config.yaml
n_layer: 11
d_model: 384
n_head: 12
n_kv_head: 4
head_dim: 32
d_mlp: 768
vocab_size: 32000
activation: "swiglu"
norm: "rmsnorm"
norm_place: "pre"
norm_eps: 1e-05
positions: "rope"
rope_base: 7160.0
rope_fraction: 1.0
qk_norm: true
attn_scale: 0.177
bias: "none"
tie_embeddings: false
parallel_block: false
extras: ["capped logits"]
init: "orth"
init_std_qkv: 0.028
init_std_o: 0.0
init_std_up: 0.028
init_std_down: 0.0
optimizer: "soap_variant"
lr: 0.00439
beta1: 0.95
beta2: 0.98
weight_decay: 0.034
lr_head: 0.00506
warmup_steps: 67
schedule: "wsd"
decay_fraction: 0.94
decay_shape: "pow"
final_lr_fraction: 0.0
batch_tokens: 65536
seq_len: 2048
doc_mask: true
train_tokens: 425700000
steps: 6496
dataset: "wikipedia_en"
Each number is 128 + 32 x the weight over its row's rms, rounded and kept within 0 to 255. Layers, rows and columns count from 0. The size above them is the row's rms in percent of the matrix's.

# layer 5 MLP gate, 768x384, rms 0.156, rows 278-301, columns 288-383
size [ 98  98  95  94 107 104  90  91 103  89 110  93 103  94 109 100 133 109 103 103 106  98 117 101]
[[108  78 118 111 126  92 141 112 117 125  89 148 134 123 137  81 152 135 215 151 163  82  75 153 109 174 156 137 193 110 122 121 159  62 143 149  89 130  67 102 121 159 102 123 143 126 140  96 161 175 153 101 123 112 152 134 121 139 101  88  92  63  75 167 159 117 160  68 166 181 123 184  99 117 130 149 136  92 115 126 164 109 105 184  81 202 167 156 130 170 198 157 176 106 139 147]
 [117 126 126  93 135 100 137 134 141 101 119 140  76 161 141  83 178 130 160 130 160 137  28 126 116 162  90 109 126 136 125 173 162 123 146 176  88 124 107  90 131 105  86 100  44 148 171 116 167 173  57 123 129  91 174 145 111 123 148 130  98  98 156 120 147 132 155  98 160  93 120  99  51 136 166 105 115 142  86 108 192  86 162 112 171 155 120 128 162 217 145  91 165 136 212 129]
 [108 142 118 106 139 100 199 113 124 209 128 151  96 171 100 115 113 128 223 113 159 177 106 139 132 126 100 121 125 110 153 156 163  88  82 167 112 152 127 160 190 127 162 196 110 151 149 116 105 130 112  82 131  78 138 132 117 115 153 152 204 172 101  61 111 114  93 138 113 144 116 162 156 158 132 110 171 105  75  97 118 140 123 120  94 175 144 147 178 162  73 144  79 163 152 139]
 [146 114 133 129  88 149 133 125 127 148 118 165 114 127 175 132 154 136 102 126 170 123 131 155 168 127 134 112 111 174  96 125 193 115  76  96 151  60 179 133  96  65 105 182 142 161 121  50 108 174 108 122 123  48 117 107 139 160 166 155 175 139  74 151 176 112 146 147  99 125 114 150 170  83  89 133 204  93 104 128 140 142 129 159  83 130 130 166 132  94  96 134 123  86 122 152]
 [115 144 108 120 127 135  97 126 120 114 193  83 137 128 111 124 123 220 149 145 164 190  75  64 173 190 104 126 114 168 192 101 117 141 127 137 102 150 116 168 126 146 143 125 129 126  88 170  82 205 125 116  79 110 163 130 145 161 128  70  86 164 121 110 174 113 137 140  81  96 136 165 127 135 142 184 172 107 141 137 116 135 120 114 158 154 123  98 161 133 186 100 122 118 131 131]
 [120 166  76 144 159 185 117 140  92 144 128 115 156 141 138  93  80 107 163  95  91  87 131  72 102 130 137 152 111 129 142 104 132 186 143 126 161 105 100  81  49 139  86 189 107 125 165 149 134 139  87 132 155 102 119 122 106  90 131 135 109 149 140 139 171 159  88  79 135 188 157 104  99 137  83 131 195 139 149 150 102 183 107 186 143 115 162  49 158 109 183 129 155  87  83 105]
 [153 139  99 111 112 130 129  86 131 151  99 124 127 154 129 158 117 125 118 138 165 148 169 127 171 170 165 128 107 132  54 128 149 137 159 187 134 129 189  45 194 114 104 207 129 153 138 191 131  68  81 158 170 144 110 126 138  99  74  97 126  83 155 127 166  70 150  96 113  97  73 105 139 124 189 179 169 142 129  82  87 145 147 136 161 135 137 155 133 123  85 134 152  85 123 167]
 [195 133 133 106 173 106 131  61 166 119 131  95 124 133 133 174 118 142  90 155 151 192 118 160 130 123  81 119 129 172 159  88 133 154 142  76 175  83 138 150 102 113 154 136 135 159 106  67  56  92 102  44 149 138 141 135 126 160 144 131 128 108 141 110  93 138 152 195 150 121 161 105 128 164 175 103 170 107 147  75  77  97 104 106 171  98  92 189 119 181 163  96 142 137 140 138]
 [ 93 139 124  76 162 130  77 144 108 123 109  91 133 103 119 141 138 115 127 117 135 105  85 103 103  88 109 125 126  92 167  86 125 115 103 132 124  98 128  91  86  88 144  37 119 135 162 112 127 101  98 131 151 179 116 146 200 120  96 126 138 129 145 100 128 155 137 117 100 145 134 128 101 175 185  83  90 142  94  82 145 124  82  96 111 136 184 139  69  89 105 133  85 140  87 187]
 [ 53  75 129 121 115 132 114 136 128 132 114  97 123 175  97 148 144 133 133 157 105 108 159 144 188 190 148 145 114 110 147 141 195 161  77 106 108 131 157 138 134 129  58  70 103 118 140 107  66 148 146 107 169  72  74 124 150 119 117 123 109  60 135 132 129 154 125 168  62  72 140  80 124  98 122 127  98 133 130 173 161 119 129  49 114 131 106 174 155 184  93 182  81 148  98 109]
 [145  89 102 133 127 168  94 155 135  99 157 169 107 149 192 123 149 103 160 197 133 162 153 116 117 156 152 150 117 126 141 115 161  99 130 128  88 132 102 169 149 127 182 117  99 128 150 127  96  88 131 148 149  84 185  94 179 166 131 144 133 106 116 114 154 128  69 105 134 107 110 131  80 161 122 124 175  98 154 119 124  67  90 137 119 135 138  88 130 101 134 142 139 150 114 159]
 [125 169 126 108 129 100 162 130 110  79 212 150 115 139 144 125  59 111 161 172 120 113 178 153 132 163 186 148 142 177 127  95 158 103 158 111 129 145 169  88 157 134 131 183 121  87  92 125 120 126 177  99 133 114 121 124 133 143 168  86  72  90  49 110 153 110 150 163 108 122  99 167  53 175 165  88 137 151 152 190 116 135  86 165 100 132 108  86 189 111 117 187 140 169 151 153]
 [156 145 163 145 124  56 136 132 127  72 121 120 157  81 144  77 101 191 130 144 185  94 104 136  69 104 183 118  90 146 173 143 188 124  83 147 120 131 122 140 197  95  90 111 131 127 159 151  72 179 131  91 134 163 157 124 184 118 125 108  94 113  67 156  83 140 112 167  69 116 128 175 149 150 160 145 129  59 125 135 149 118  98 123 157  77 151 123 147 111 154  76 105 167 152 159]
 [115 144 135 152 149  79  88 116 181 152  97 151  87 124 141 161 107 103 190 135 158  99 157 160 172 168 128  97 155  99 159 106  97 106  95 116 127 135 133 123 137  47 141 145 104  81 152 104 111  91 180 158 117 105 156 193  99 137 161 119 109 116 109 149  94 131  90 153 119 112 110  89  95 132  72 109 167 207 173 118 175 103  93 109  65 140 132  99 134  97 139 184  67 150  56 126]
 [109 132 104 149 101  85 104 140 146 126 118 158 162 149 169 134 177 104 177 119 152 140  62 107 177 126  69 122  88  70 169 104 151 117  77  83  97 118 145 122  27 170 173 101  75 145 126 105 115 140 135  85 149  78 127 147 138 182 105 126 115  93  81 165 158  87 103  80 114 105 141 105 101 166 153 125 135  48  84 162 119 143 121  75  72 133 144 126 156 154 151 169 165 168  70  93]
 [167 159 164 150 197 142  96 128 119 143 154 123 121 121 142 112 194  86 140 189  79 133  97 141 115 137 150 105 185 127 108 143 139  48 169 122 164 153 150  75 193 129 121 137 179 178 174 106  93 157 126 136 107  89 134 121 130 121 162 153 104 110 187 144 172 119 118  77 135 150 149 174 104 157 205 145 116  98 170 138 121 104 138 123 162 109 131 135 116  97 166 151 115 116 160 129]
 [102 118 131 128 129 153 121 108 163  64 154 149 138 142  91  97 150 115 197  79 117 163  83 129 140 100 131 136 134 157 103 126  98 117 131  73 188  92 118 161  85  90 105 190 120 146 132 142  99 183 139 139 123  91 111  97 126 157 106 152 179 175 142 135  89 116 213 130 121 129 177 134 135 148 129  95 141 114 176  47 132 139 195 147 143 140  99 106 140 151 120 165 171 123 164 154]
 [126 119 134  70 104 123 204 163 123 108 147 171  93 107 190  54 165 134 128 140  54 114 116 131 132  87 101 176 132 128 138 147 156 160 167 133 142  88 200  97 118 139 152  94 156 140  80 171 130 158 114 112 152 182 124 122 168 107 171 120 182 101 122  87 127 118 122 126 121 151 110 110 211  99  61 139 147 112 172 134 134 110 108 176 164  96 135 102 160 154 168 139 110  90 119 149]
 [ 97  70  96 193 142 144 150  69 126  97  89 116 153 116 126 123 135  85 126 133 114 170 137 182 179 144 145 156  95 221  85 125  86 132 141 127 115 140 116 118 189 111 131 107 155 144 173  77 212 129 113 153 118 151 131 131 187 178  75 134 139 141  91 134 135 166  59 107 141 127 132 141 136 135 170  87 158 108 157 105  81 187 129  88  66 106 188 186 137 138 142 135  66 144 180 137]
 [130  95 132 107 102 100 111 123 139 166  95 103 100 191 138  72 133 150 141 187 132 143  52  58  87 217 182 129  99 106  96 153  72 136 133 114 132 112  74 129 126  87  88  96 165 153  83 143 112 117 102 121 134 118 158 141  96 127 129  94 154  85 129 212 117 132 123 139 133 106 126 110 163 125 130 127 165 115 155 136 136 106  94 109  53 161 192 108 137 106 146  82  98 131 140 184]
 [187 119 115 155 176 106 138 100 151 123 174 174 111 148 149 124 166  87 134 177  99  66 146  86 133 214 134 122  77  86 149 134 155 108  49 141  73 185 124 110 134 111  85  89 167  79 126  90 155  68 118 114 184 101 103 124 129 107  88 113 120 127 134 170 111 142 120 103  80  99 159  47 129 131 108 140  73 112 159 164  98 113  88 153 148  96 148 129  99  79 171 208 120 149 142 148]
 [119 137 111  26 162 160  78 131 121 119  82 149 100  96 205 156  95 119  99 104 162 155  90 111  99 107 130 144 160 120 164 117 124 105 145 159 154 134  77 125  93  57 111  92 147 173 147 151 108 106 167 110 140  90 109 121 163  69 158 199 141 147 137 106 169  94 141 131 163 152  98 108 137  98 113  90 166 120 155 121 165 158  98 133 117 171 135 170  96 153 127 182 107 169 126 128]
 [ 68 137 138 183 119 117  98 111 162 191 147 132 124 144 146 171  92 138 137 165 186 198 134 121 188 204 113 154 180  94 148 171 182 180 144 122 209  65 130 157  83 136  79 135 121 152 135 147  99  79 130 161 132 145 113 182 162 112 162 132 103  79 123 192  81  99  79  83 140 105 155 138 104 143  97 127  92 125 128 201 153  57 134 127 114 112 160 127 168 129 112 104 150 129 137 133]
 [133  66 109 152 118 162 130 167 132 150 137 138 115 122 158 150 141 107 150 115 123  99 113 157  81  99 140 131 137 196 162 130 142 122 121 127 124 145 109 170 144 178 125 102 109 153 107 101 123 154 161 107 110  67 152 189 163 154 152 115 123 164 140  81 128  97 125 152 144 145 139 125 152 134 119  94 134 103 126 116 120 121 132  65  94 122 150 119  74 127 138 102 207 116 149 128]]
# layer 5 MLP up, 768x384, rms 0.163, rows 278-301, columns 288-383
size [ 97  99  91  91 104 103  85  89 100  85 121  95 102  89 111 111 118 101 105 101  98 100 103  97]
[[184  95 176 116 107 145 105  96  93 119 133 121 126 128  98 109 154 130 125 106 126 146 164 203  88 104  65 136 107 163 150 166 142 105 115 150  74 156 150 120 162 147 147 161 160 165 117 113 129  93 171 113 152 123 149 138 135 138 129 134 148 111 157 131 109  93 136 114 138 152 135 112 109 152 178 117  86 141 134  51 104 120 177 131 176 102 129 109 118  98 135 134 112  55 138  81]
 [135 107 170  84 117 115 128  53 138 174 118  97 128 188 100 140 127 122 196 144 126 105 145 101 156 176 118 125 137 147 132 151 127 123 112 130 136 165 106 135 135 101 122 160 102 118 122 132 109  80 105  64 103 144 137 146 149 132 101 116 160 136 110 135 139 108 126  98 153  99 130  54  74 151 107 122 117 151 153 113 147  84  95  80  82 125 103 126 115 170 174 107 157  55  92 165]
 [131 194  80 127  95  85 157 140 100 139 173  71 149 156 104 104 135 152 133 198 121  65 113  93 146 139 196  98 144 128 105 106  83 133 120 136 130 165  92 106  46 117 125  81 187 159 165 184 110 164 148 120 131 136 118 139 189 148 144 170 164 141 183 140 154 133 133 118 142 140 143 117 126 107 138 130 124 123 142 112 130 128  77 108 131 151 191 104 164  85 111 127 141 111 163 153]
 [135 114  96 185  60  91 106 146 181 114 117 123 134 100 189 153 166  91  91 136 127 121 118 142 149 161 132 152 142  83  95 147  91 161 132 142 150 140 129 141 151  84 140 152 139 151 160 123 132 125  75 151 122 140 153 138 180 121 124 169 107 113 167 120 148 134  67 112  99 110 129 148 146 127 100 122 135 137  95 129 148 128  57  91 122 131 210 142  65 153 156  94 156 146 151 140]
 [133  94 109 132 106  70 138 140 125  84 121 114 156  91 171 140 165 171 127 130  80  98 128 139 116  90 148 140 135 131 100 130 136  98 161 103 124 127 120 127 147 186  88 111 188 119  80 137 154 138  97 110  79 103 114  80 142  54 201 166 212 122 157  72 132 126  63 123  80 155 134 101 177  81 162 150 110 168 141 125 115  97 140  99 149 114  90  86 151 109 148 123 141  77  83 178]
 [130 129  98 121 130  56 176 181 132 153 140 122  77 140  81 161 111 135 194 152  92 164 101 144 148 100 167  60 131 142  61  69 115 139 101 109 145 141 109 114 141 141 143 190 180 229 118  97 145 151 138  84 153  68 151 186 127 133 109 160  84 111  98 133 120 159 112 106 146 107 186 188 104 102 162 116 126 228 129 140  93 142  50  90 194 168 112  87 132 143 117 109 179 127 149 117]
 [159 153 137 120  81 142 181 145  95 148 133 131 109  97 139  70 127 115 143 136 105 162 104 158 101  86 145 181 119  99 114 128 134  61 107 150 143  81  79 113 147  96 104 108 112 130 111  70 114 154 153  78 119 156 104 120 127 106 119 150  86 110 120 135 180  86 120 100 125 178 137  85 118  85 141 117 104 109 115 133 169 162 128 137 170 136 136  88 108 101 133 130  87 114 110  89]
 [124 120 122 165 134  92 142 105  44 156 133 131 143 112 189  95 113 129 117 166 116 133 129 102 158 160 131 129 145 134 148 103  99 209  60  44 159 181 188 123 197 175 139 131  88 156 106 125 132 179 119  75 133 201 166 140 146 163 149 100 130 114 167 119 145 185 110 106 118 136 127  76 170 131 139 165 118 107  91 116 125 108  54 132  97 103 150 128 123 137  77 143 164 125 124 192]
 [130 143 118 188 123 103 148 162 109 120 118  88 183 178 166 107 127 106 105  81 131  70 112  80 124 153 112 166  83 145 114 111 161 129 183  62 116 148 158 173 106 117 140  92 149 116 106 117 120  86 148 125 157 114  80 108 148  63 158 172 116 123 118 145 145 194 142  76 135 134 125 108  51 137  90 103 106 134 109 114 131 194 120 155  90 117 140 126 128 154 146 203  69 131 188 158]
 [138 158 133 122 122 126  86  90 122 109 147 101 119  55 176 117 105  93 169 137 170 176 187 106 113 167 164 136 143 147  89 147 128 159 132  90 209 137 158 148 250 157 162 143 109 120 128 124 117 132  62 105 140 163  99 148 155 157 123  68 173  51 171 154 103 119 101 129 115  78 171 129 113 176 148  78 106 116 112 103  41 170 125 126 226 166 133 111 139 103  52 134 143 141  98 104]
 [ 68 143 133 151 124 127  99 163 120  85 142 155  83 117 127 118 128  97 141 145 139 179 118 153 176 128 141 155  46 131 139 143 116 138 153 120 134 150 162  88 133 156  74 108 117 155 130 172 124  66 132 196 142  92 115 114 168 135  77 124 135 124 126 129 131 104 127 154  64  67 133 127 146 110 100 138 126  77 124 140 168 125 148  99 165 115 119 132 141 115 127 157 177  66 126 143]
 [139 111 161 193 166 127 125 141 152 126 161 211 158 148  53 129 120 125 113 113  33  90 160 183 120 111 111 145 136  72 140 165  90 144  50  69 165 156 156  45 130 141 144 123  85 139  89  95 118 157 108  98 112 118  47 131 150 188 128 184  93 145 196 115 152 144 140  94  75 177 128 158 141 126 107 112 113 109 107 111  80  88  87 152 136  86 130  75  91 139 103 117  85  92 117  96]
 [142 131 147  89 139 146 157  62 116 194  88 131  49 165 135 161 108 132  95  81  92 135 153 165  80 143 149 160 134 116 110 105  75 116 168 108 128  92 131 144  87  61 131 142 106 101 132 120 141  93 152 135 145  96 158  94 123 108  89 150 116 143 112  95 208  66 155 118 178 114 119  85 121 136  95 203 144  81 145 117 182 146  49 168 141 145 100 138 112 191  96 129 127 132 150 139]
 [107  98 154 106  87 138  81 110 134 110 122 104 133 134 168 163 138  72 117 112 130 168 138 150 135 131  93 175 138 175 148 162 143 135 156 155 184 153 111 111 140 116  49 171 146 171 101  96 128 112 104 138 143  72 101 126 116 157 134 134  93 134 146  75 130 147 167 123 102 135 111 142 129 108 116  90 179 103 149 178 167 156 173 134 126 103  94 113  86  77  53 137 140 126 172  99]
 [109 168 127 133 128 157  93 105 129 119 113  93 115 107  98  91  67 152 125 136 119  93 157 171 100 161 180 111 190 166  84 139  81  71 126 125  66 181 122 141 149 111 132 169 145  82  86 177 156 117 124 149 121 163  62 168 170 126 158 138 197 127 189 128 148 155 109 162 131 114 167 151 199 118  99 134 140 127 173 130 142 166 100 156 139 117 170 124 128 126 100 100 141 115 129 116]
 [ 86 103 104 141  81 160 128 124 108  91 101 140  89  47 184 113 112  60 105 102  95 143 115 127 139 140 161 180  65 120 148 139 111  83 175 143  82 110 117 174 114 145 147 138 116  80 140 104 101 148  97 159 193 135  85 108 114 137 176  94  76 183 162 151 163 152 158 157 154  95 198 157 131 122 203 142 139 149 145 152 108 138  89 174 207 117 131 113 122 123  67 104 160 165 128 117]
 [140 129 131 140 128 133 147  94 120  92 153 115 154 184  89 114 126 183 136  93 143  74 166 121 112  66 101 107 142 161 113 150 122  97 104 140 196 154 115 177 131  84 142 110 124 129 102  93 139 100 142  73 150  49  79 173 169 143 104 159 122 189 169 150 104  79 119 130 137  73 126 109 130 107 122 181 130 118 170  56 136 176 137 167 137 125 147 119  96 139 104 168 185 141 167 180]
 [ 91 125  96 138 155 152 119 218  80 145 137 137 124 130 163  87  72 125 140 142 129 161 164 133 145 110 149  91  91 136 121 140 157 213 113 107 143 107 145 132 113 153 160 126 133 146 185 145 106 152 184 119 168 140 102  97 167 185 132  63 161 112  74  85  66 108 131  81  86  92 121 150 129 168 128  76  96 153 151 135 148 132 108  96 126 106 140 137  96 134 120 128  76 197  73 120]
 [117  99  95 115 113  81 111 106 150 143 106 147 153  93 139  94 154  33  89  92  89 120 112 161 118  99  95 165 127 186 113 140  92 130  82 166  75 154 146 132 109 120 127  92 100 168 163  84 211 104 130 124 154 111 116 148 138 143 130 169  82 109 147 118 174 166  84 130 153  60 134  79 159 105 214 125  77 160 125 114 125 181 122  71  78  86 136 128 124 148 126 104 160 134 144  88]
 [114 117 130 110 182 202  80  93 177 202 140 106 102 106 116 148 171 159 123 173 149 117 139 138 161 131 190 105 126 105  77  94 101 132 176 110 142 106 112 122  84 173 184 111 138  63 155 140 131 121 107 153 112 135 141 145 124 204 190 112 135 135  90 144 121  65  26 140 115 200 161 146 124 100 114 144 114 109 100 104  68 152 118 151 126 140 117 220 130 154 170 137 136  78 106 124]
 [148 147 134 147  72 162  82 131 118 115 110 167 118 116 168 129 158  78  96 130  99 108 114 160 161 160 132  92 156 121 132 102  19 170  84  65 106 133 165 145 106 121 130 108 119 104  75 165 111 104 183 173 114  71 141 106 190 130 117 137 145 117 110 172  92 138 129 157 168 156 118  86 128  75 127 124  92 128  98 102 142 111 109  70 129 162 143 116  76 120  79 144 115 131 133 153]
 [116 141 125 118 133 145 111 151 120 123 149  93 128 174 161 129 176 103 141 169  52 143  62 117 139 103 145 202 109 114 102 162  90 139 107 142 164 112 104 192 184  99 106  99 173 170 155 123  74 156 154 159 122 125 152 114 119 143  59  90  79 111 172 145 120 122 138 118 162 163 112 146 162 153 123 130 123 104  82 113 131 123 137 133  96 193 105 106 140 160 141 103 135 161 107 177]
 [120 112 153 117  93  88  79  81 224 120 148 158 120 135 114 143 121 135 150  90 139 134 148 204 129 191 139 102 183 111 186 194 155 151 130 119 148 122  90 110 159  88 127 116 130 131 111 136 114 125 143 148 157  87 120  95 138 151  92 105 175 110 127 162 111 124 153 129 103 200 127  81 146  89 149  74 112 123 171 137 142 148  88 141 139 130  87 194 128 119 185  92 114 152  35 101]
 [170 145 184  60 135 101 112 101  58 161 103 110 117 112 174  85 184 129 160 146 177 152 141 160 102  86 186  85  94 116  98 121 151 159 154 113  86 174 108 155 104 144 151  85 208 111  89 184 155 160 136  93 154 152 142 147 116 144 229  98  60 169  91 172 123  72 149 179 105 102 164 158 165 173 132  81 191 136  67 133 169 132 214 138 116 196 115 125  90 119 187 101 180 122 154 146]]
# layer 5 MLP down (transposed), 768x384, rms 0.15, rows 278-301, columns 288-383
size [105  99  98  97 103 100  94  91 100  95 116  99  96 100 106 103  98  98 103 106  98  96 100 105]
[[109 114 120 103 177  95  98 149 165 158 122 126  86 169  71  82 124 119 127 127 150  42 158 133 146 149 121 105 178 145 136  90 139  72 157 137 119 148 109  80  85 209  81  83 124 188 125 148 127 108 153 149 134 151 152 144 193 113 160 167 133 136 134 130 124 172 129  85 155 161 129 114 140 165 113 198 131 190  53 180  80  77 150 107 122 127 119 163 103 145 120 143 122 130 143 132]
 [118 138 130 171  91 120 166 155  85 170 155 138 146  85 101 159 117 151 114 140  96 202 127  97  89 110 139 166 162 118 127 196 102 116 128 141 119 118 198 113 191 148 138 108 137  79 135  98 131 114 136 130  89 166 116 126  54 101  92 120 113 156 147  71 153 104 178 129 139 136  61 159  80 106 122 110 122 160 148 123 105 117 107 151 131 133 185  91 158  92  57 131 128 132 110 194]
 [160 137  87 124 154  96 118 147 131 161 159 178  98 143 203 159 180 147 129 103 167 108  46 134 177 143 121 111 128 129 142 112 176 158 116 100  97 127 115 108 136  92  66 125 159 136 145 128  81 165 116 146 154 135 134  95 137 116 118 135 129 144 117 144 115  67 146 128 182 100 130 113 140 110  99 111 135 180 146 119  66 102 107 112  85 129 156 186 161 154 109 104 144 122 168 122]
 [117 115  81 197 118 167 102 143 132 111 120 132 149  65  68  80 186 124 103 147 161 145  92 124 175  99 105 134 176 151 165 102 144 134 100 134 137 130 170 158 195 107 119 115  92 110 183  82 142 139  84 167 100 179  98 115 188 107 149  82 116 107 115 142 116 154 130 110  88  49  77  84 114 179 116 151 112  58 162 119 111  38 116 112 155 138  56  75 131 131 134 146  74 141 135 139]
 [120 126 196  83  84 117 136 165 131 173 123 118 142 146 118 125 105 130  99 125 155 161 112 133 139  81 111  79 108 116 124  57 111 151 186 141  71  89  93 116 166  72 108 126  82 129 100 132  92 169 106  54 116 190 146 146 148 130 146 124 121 157 148 145 148  94 103 152  91 146 155 107 100 157 155 109  86 152 125 131  91 133 110 180  68 166 126 109 102  90  93 111 185 123 128 106]
 [ 83 183  88  44 149 127 116 137  75 121 148 145 106  83 142 101 117 127 166 133 101 124 113 176 150 155 171 147  93 137 109 113 115 103  69 138 164 144 103 147 145 157 127 119 124  95  98 122 105 131 135 100 155  60 126  95 127  88 134 167 145  43 146 178 133 100 100 110 125 198  88 106 194 120 116 170  83 145  83 160  90 115 127 140 144 108 123 122 157 141 136 140  76  88 132 101]
 [146  82 153 126 147 134 136 118 144 164 114 149 192  82 144  85 122 190 139 151  60 158 148 230 153  95  92 133 134 129  99 115 115 144 167 105  98  96 137 129 104 107 121  81 111 201 122 109 134 137 133 192  73 137  91 128 119 139 172 147 120 128 141 130 100 129 107 164 160 178 160  82 135 131 111  93 120  77 118 122 139 135 124 121 134 169 118  48  99 178 154  70 134 129 133  78]
 [ 71 132  94 120 142 112 145 122 160 104 122 138 153 121 116 213 102 111 138 167 122  51 106  41 166 164 198 139 113 112 128  91 131  86  72 142 135 117  98  68 133  68 122 102 139  98 136  90 191 157 136 131  78 174 133 134  93  63 173 154  59 158 112  95 139 151 176 100 102 129 142 105  96 192  98 152 154 140 157 168 169 138 142 115 129 140 143 161 109 130 147 152  87 115 142 157]
 [180  99 105 124 139  70 113 130 169 188  97  82 165 179 117  67 101 160 107 163 121 112  58 194  99 126  59 101 104 116 170 139 128 128 201  61  95  86 138 105 114  51 165 129 115 171 121 112 128 146 137 120 166 152 132 129  85 105 135 150 121  93  94 165 116 114 140 149 129  99  90 137  61 109 113 136 101 105 111  90  94 153 105 107 185 156 154 145 156 109 185 103 140  99 156 133]
 [ 52 113  91  51  99 132 183 153 121 138 157 220 146 127  89 148 137 200 178 104 112  96 170  96 112 110 158 152  92 145 116 160 112 125  79  84 112 118 134 156 128 179 144 145  94 144 147 130 138 137 101  52 100 177 136 121 111 154 113 106  62 127  97  91 122 113 120 101 175 171 108 122 116 112 128  75  71 131 125 138 135  81 118 101 100 133 128  86 101 101  38 100  91 122 133 180]
 [ 42 133  51  95 122  71 142 109 101 115 112 131 104 117 152  61 144 155 114 102 161  75 112 155 151 143  93 158  92 115 101  93 154 157 101 155 106 155 176 127 139 125  87 141 211 112  89 121 136 152 123 170 121  63  63  59 148 123 143 126 201 120 102 138 175 135 117 193 154 118 130 116 156 107  70 136 114 129 133 110  58 115 135 151 118 129 186 122 152 155 129 130 124  85 132 112]
 [ 76 180 153 123 129 134 119 113 125  80  98 155 180  92 199  71 109 165 126 107 121 134 103 117  77 102  93  88 111 167 150 136 125 123 155 143 184 127 132 179  41 112 102 141 135 107 136  91 127 108 102 106  93 182 121 132 118  81 152 109 112  99 114 158  69 131 123 119  58 120  97 136 127 165  95 108 116 100 129  52 132 159 117  78 123 136 180 107 111 142 104 131 171 116 104 159]
 [125 149 117  73 132 112 124 151 138 141 155 108  72 118  95  83  80 126 137 141  99 128  99 125 116 163 182  89 171  96 174 149 135 150  97 152 108 161 131 105 172 112 172 141  89 136 141 165 133 142 144 173 155 151 109 153 145 147 149  89 118  68  79 188 101 101 112  65 128  52  82 189 117 118 119 135 116  93 131  96 124 120  71 136 168  87  97 142 120 101 138 149 137 150 120 158]
 [102 121 146 133 138 126 129  78  46  95 138 154  90 117 147 132 128 146 152 133 105 124 160 164 155  92  95 110 123 169  89 148 169 163 128 152 156 140 119 161 101 119  88 148 108 206 107 155 122 143 100 161 178 164 115 102  59 138  82 109 115 134 129  78 133 201 240 132  96 183  94 129 210  94 140 121 137  70 149  76 128 128 161 131 154 124 106 118 110 154  93 126 152  98 122 130]
 [ 75  80 146  89 140 182 167 140  81 176 124 148 120 178 100 136 119 110 168 160 141 142 132 130 103 224 139 193 200 161 123 108 156  99 172 179 116 111  62 112 107 135 164 204 104  85 116 215 160 147 125 167 148 108 103 150 219  70 145 144 127  87 188  73 150 175 196 172 161 142 150 114 130  60 128 121 100 204 129 116 124  88 157 128 152 157  99 165 136 119 130  64 109  37 143  64]
 [108 109  97  79 164 101 141 163 188 130  83 188  97 102 116 129 178 114 147 139 148 124  75 137 154 117  95 102  98 145 127 108  52 111 140 103 133 140 124 112  97 157 132  99 158 161 161 169 128 173  84 148  96 118  91 101  71 148  93 154 158 178 127 197  84 144 127 152 138 157 106 129 151 133 173  65 174 123 166  96 138 205 160  91 204  86  79 192 146 167  93 133 116 176 168 132]
 [106 108 122 119 158  71 121 135  91 163 145 119 156  69 189 188 110 106 101 146 143 128 124 137 152 180 153 160 102  82 140 126 106 145 164 129  84 152 180 131 128 160 124 122 133  80 125 109 164 148 162 164 132 210 153 126 128 101 172 100  88  70 114  98 142 137 122 121 149 165 139 123 112 129 128 101 137 172 135 150 118 114 101 108  82  99 165 139 142 102 103  97  86 119  66 125]
 [138  56  97 113 105 131 102 177 165 146  57 128 171  92 164 143 128  60 129 154 144 135  94 123 150 148 129 122  63  91  94 113 134  83 137 102 168 135 126 131  92 165 155 122 134 115  85 140  84 121  72  98  89 127 166  75 121 161 134 118 106  88 144 133 121 132 135 174 111 177 153 136 131 130  65 149 111 132  92 125 117 130  80 145 155 122 207 132 142 108 139  91 168 177 140 140]
 [ 69 133  98 142 160 155  81  73 173 167 154 147 137 102  80 138 176 153 169 141 118 149 132 100  82 104 153 170 184 143  86 135 154 126  88 141  91 140 140 147 144 149  76  92 135 121 149 113 135 121 103 148  92  87 175 116 162 114  79 173 167  81 148 127 145 126 123  60 136  81 148  87 155 166 122 127 100 130  97  90 147 118 130 131  76 101  99 126 114 119 116 111  96 173 135 129]
 [128 161 131 143 125 132 131 159 113 130 133  99 122  84 104 184 117 137 152 109  98  64 152 150 123 153 110 151 134 114  94  77  81 114 106 139 154 111 115 130  91 133 169 108 112 113 149 135 151  77 117  56 116 174 132 159  93 141 154  95 143  98  64  77 125 133 133 133 102  92 167 102 147 150 222 163 119 167  88 133  89 225 104 116 154 102 182 160 127 173 146 122 115  90  99 160]
 [104 145 146 158 150 112 130 118  68 154 110 147  87  76 135 125 122 141 146  79 156 133  97 121  97 118 145 136  99 159  88 153 160 144 133 134  86  83 116 154  56 104 159 167 140 137 154 113 135  64 128 125  71 156 118 133 143 143 148 156 154 101 119 123 174 128  98 157 142  63 102 116 101 108 121  74 180 114 119  87 129 145 119  94 112  76 139 156 128 123 172  96 169  96  95 162]
 [172 161 109 163 120 189 132  75 150 121  90 186 151 127 116 112 128  98 119 152 106 186  90 180 161 164 165 138  92 145 107 106 126 106 134 128 109 131  75  86 143 171  86 163 105 142 136  96 135 116 159 115  85 120  96 158 121 156 122 121 104 101 144 107 158 127 125 116 107 139 102 130 118 104  63 167  95 123 177 152 118 235 165 118 183 139 111 172 107 115 152 112 132 130 190 126]
 [144 166 130 176  96 168 116 139 149 152 116 132 140 155 154 139 187 115 112 192 123  93  88 131 123 135 160 116 110 125  85 110  86  73 149 185  59  97 146 126 149 113 119 118 160 118 128 127 129  34 153 150 172  99 141 156  94 118  29 141 115  84  83 154 138 102 135 125 116 100 147 157 129  76 134 118 158 115 168 109  97 168 139 147  88 152 108 107 133 103 116 155 136 142 168 147]
 [ 94  94 149 154 119 123 149 142 172 180 101 114 149 157  96 154  81 134  69 123 156 153 122 161  75  97 159 140  81 112  70 159 132 197 203  66 120 129  68 133 105 128  77  95 151 109 110 121 204 158 186 159 164 112  84 155 135 147 153  56 116 160 111 145 164 125 155 104 141  56 132 107 149 145  65 142 204 139 200 119 111  88 135 119 137 145 145 128 109  79 203 153 147 147 126 131]]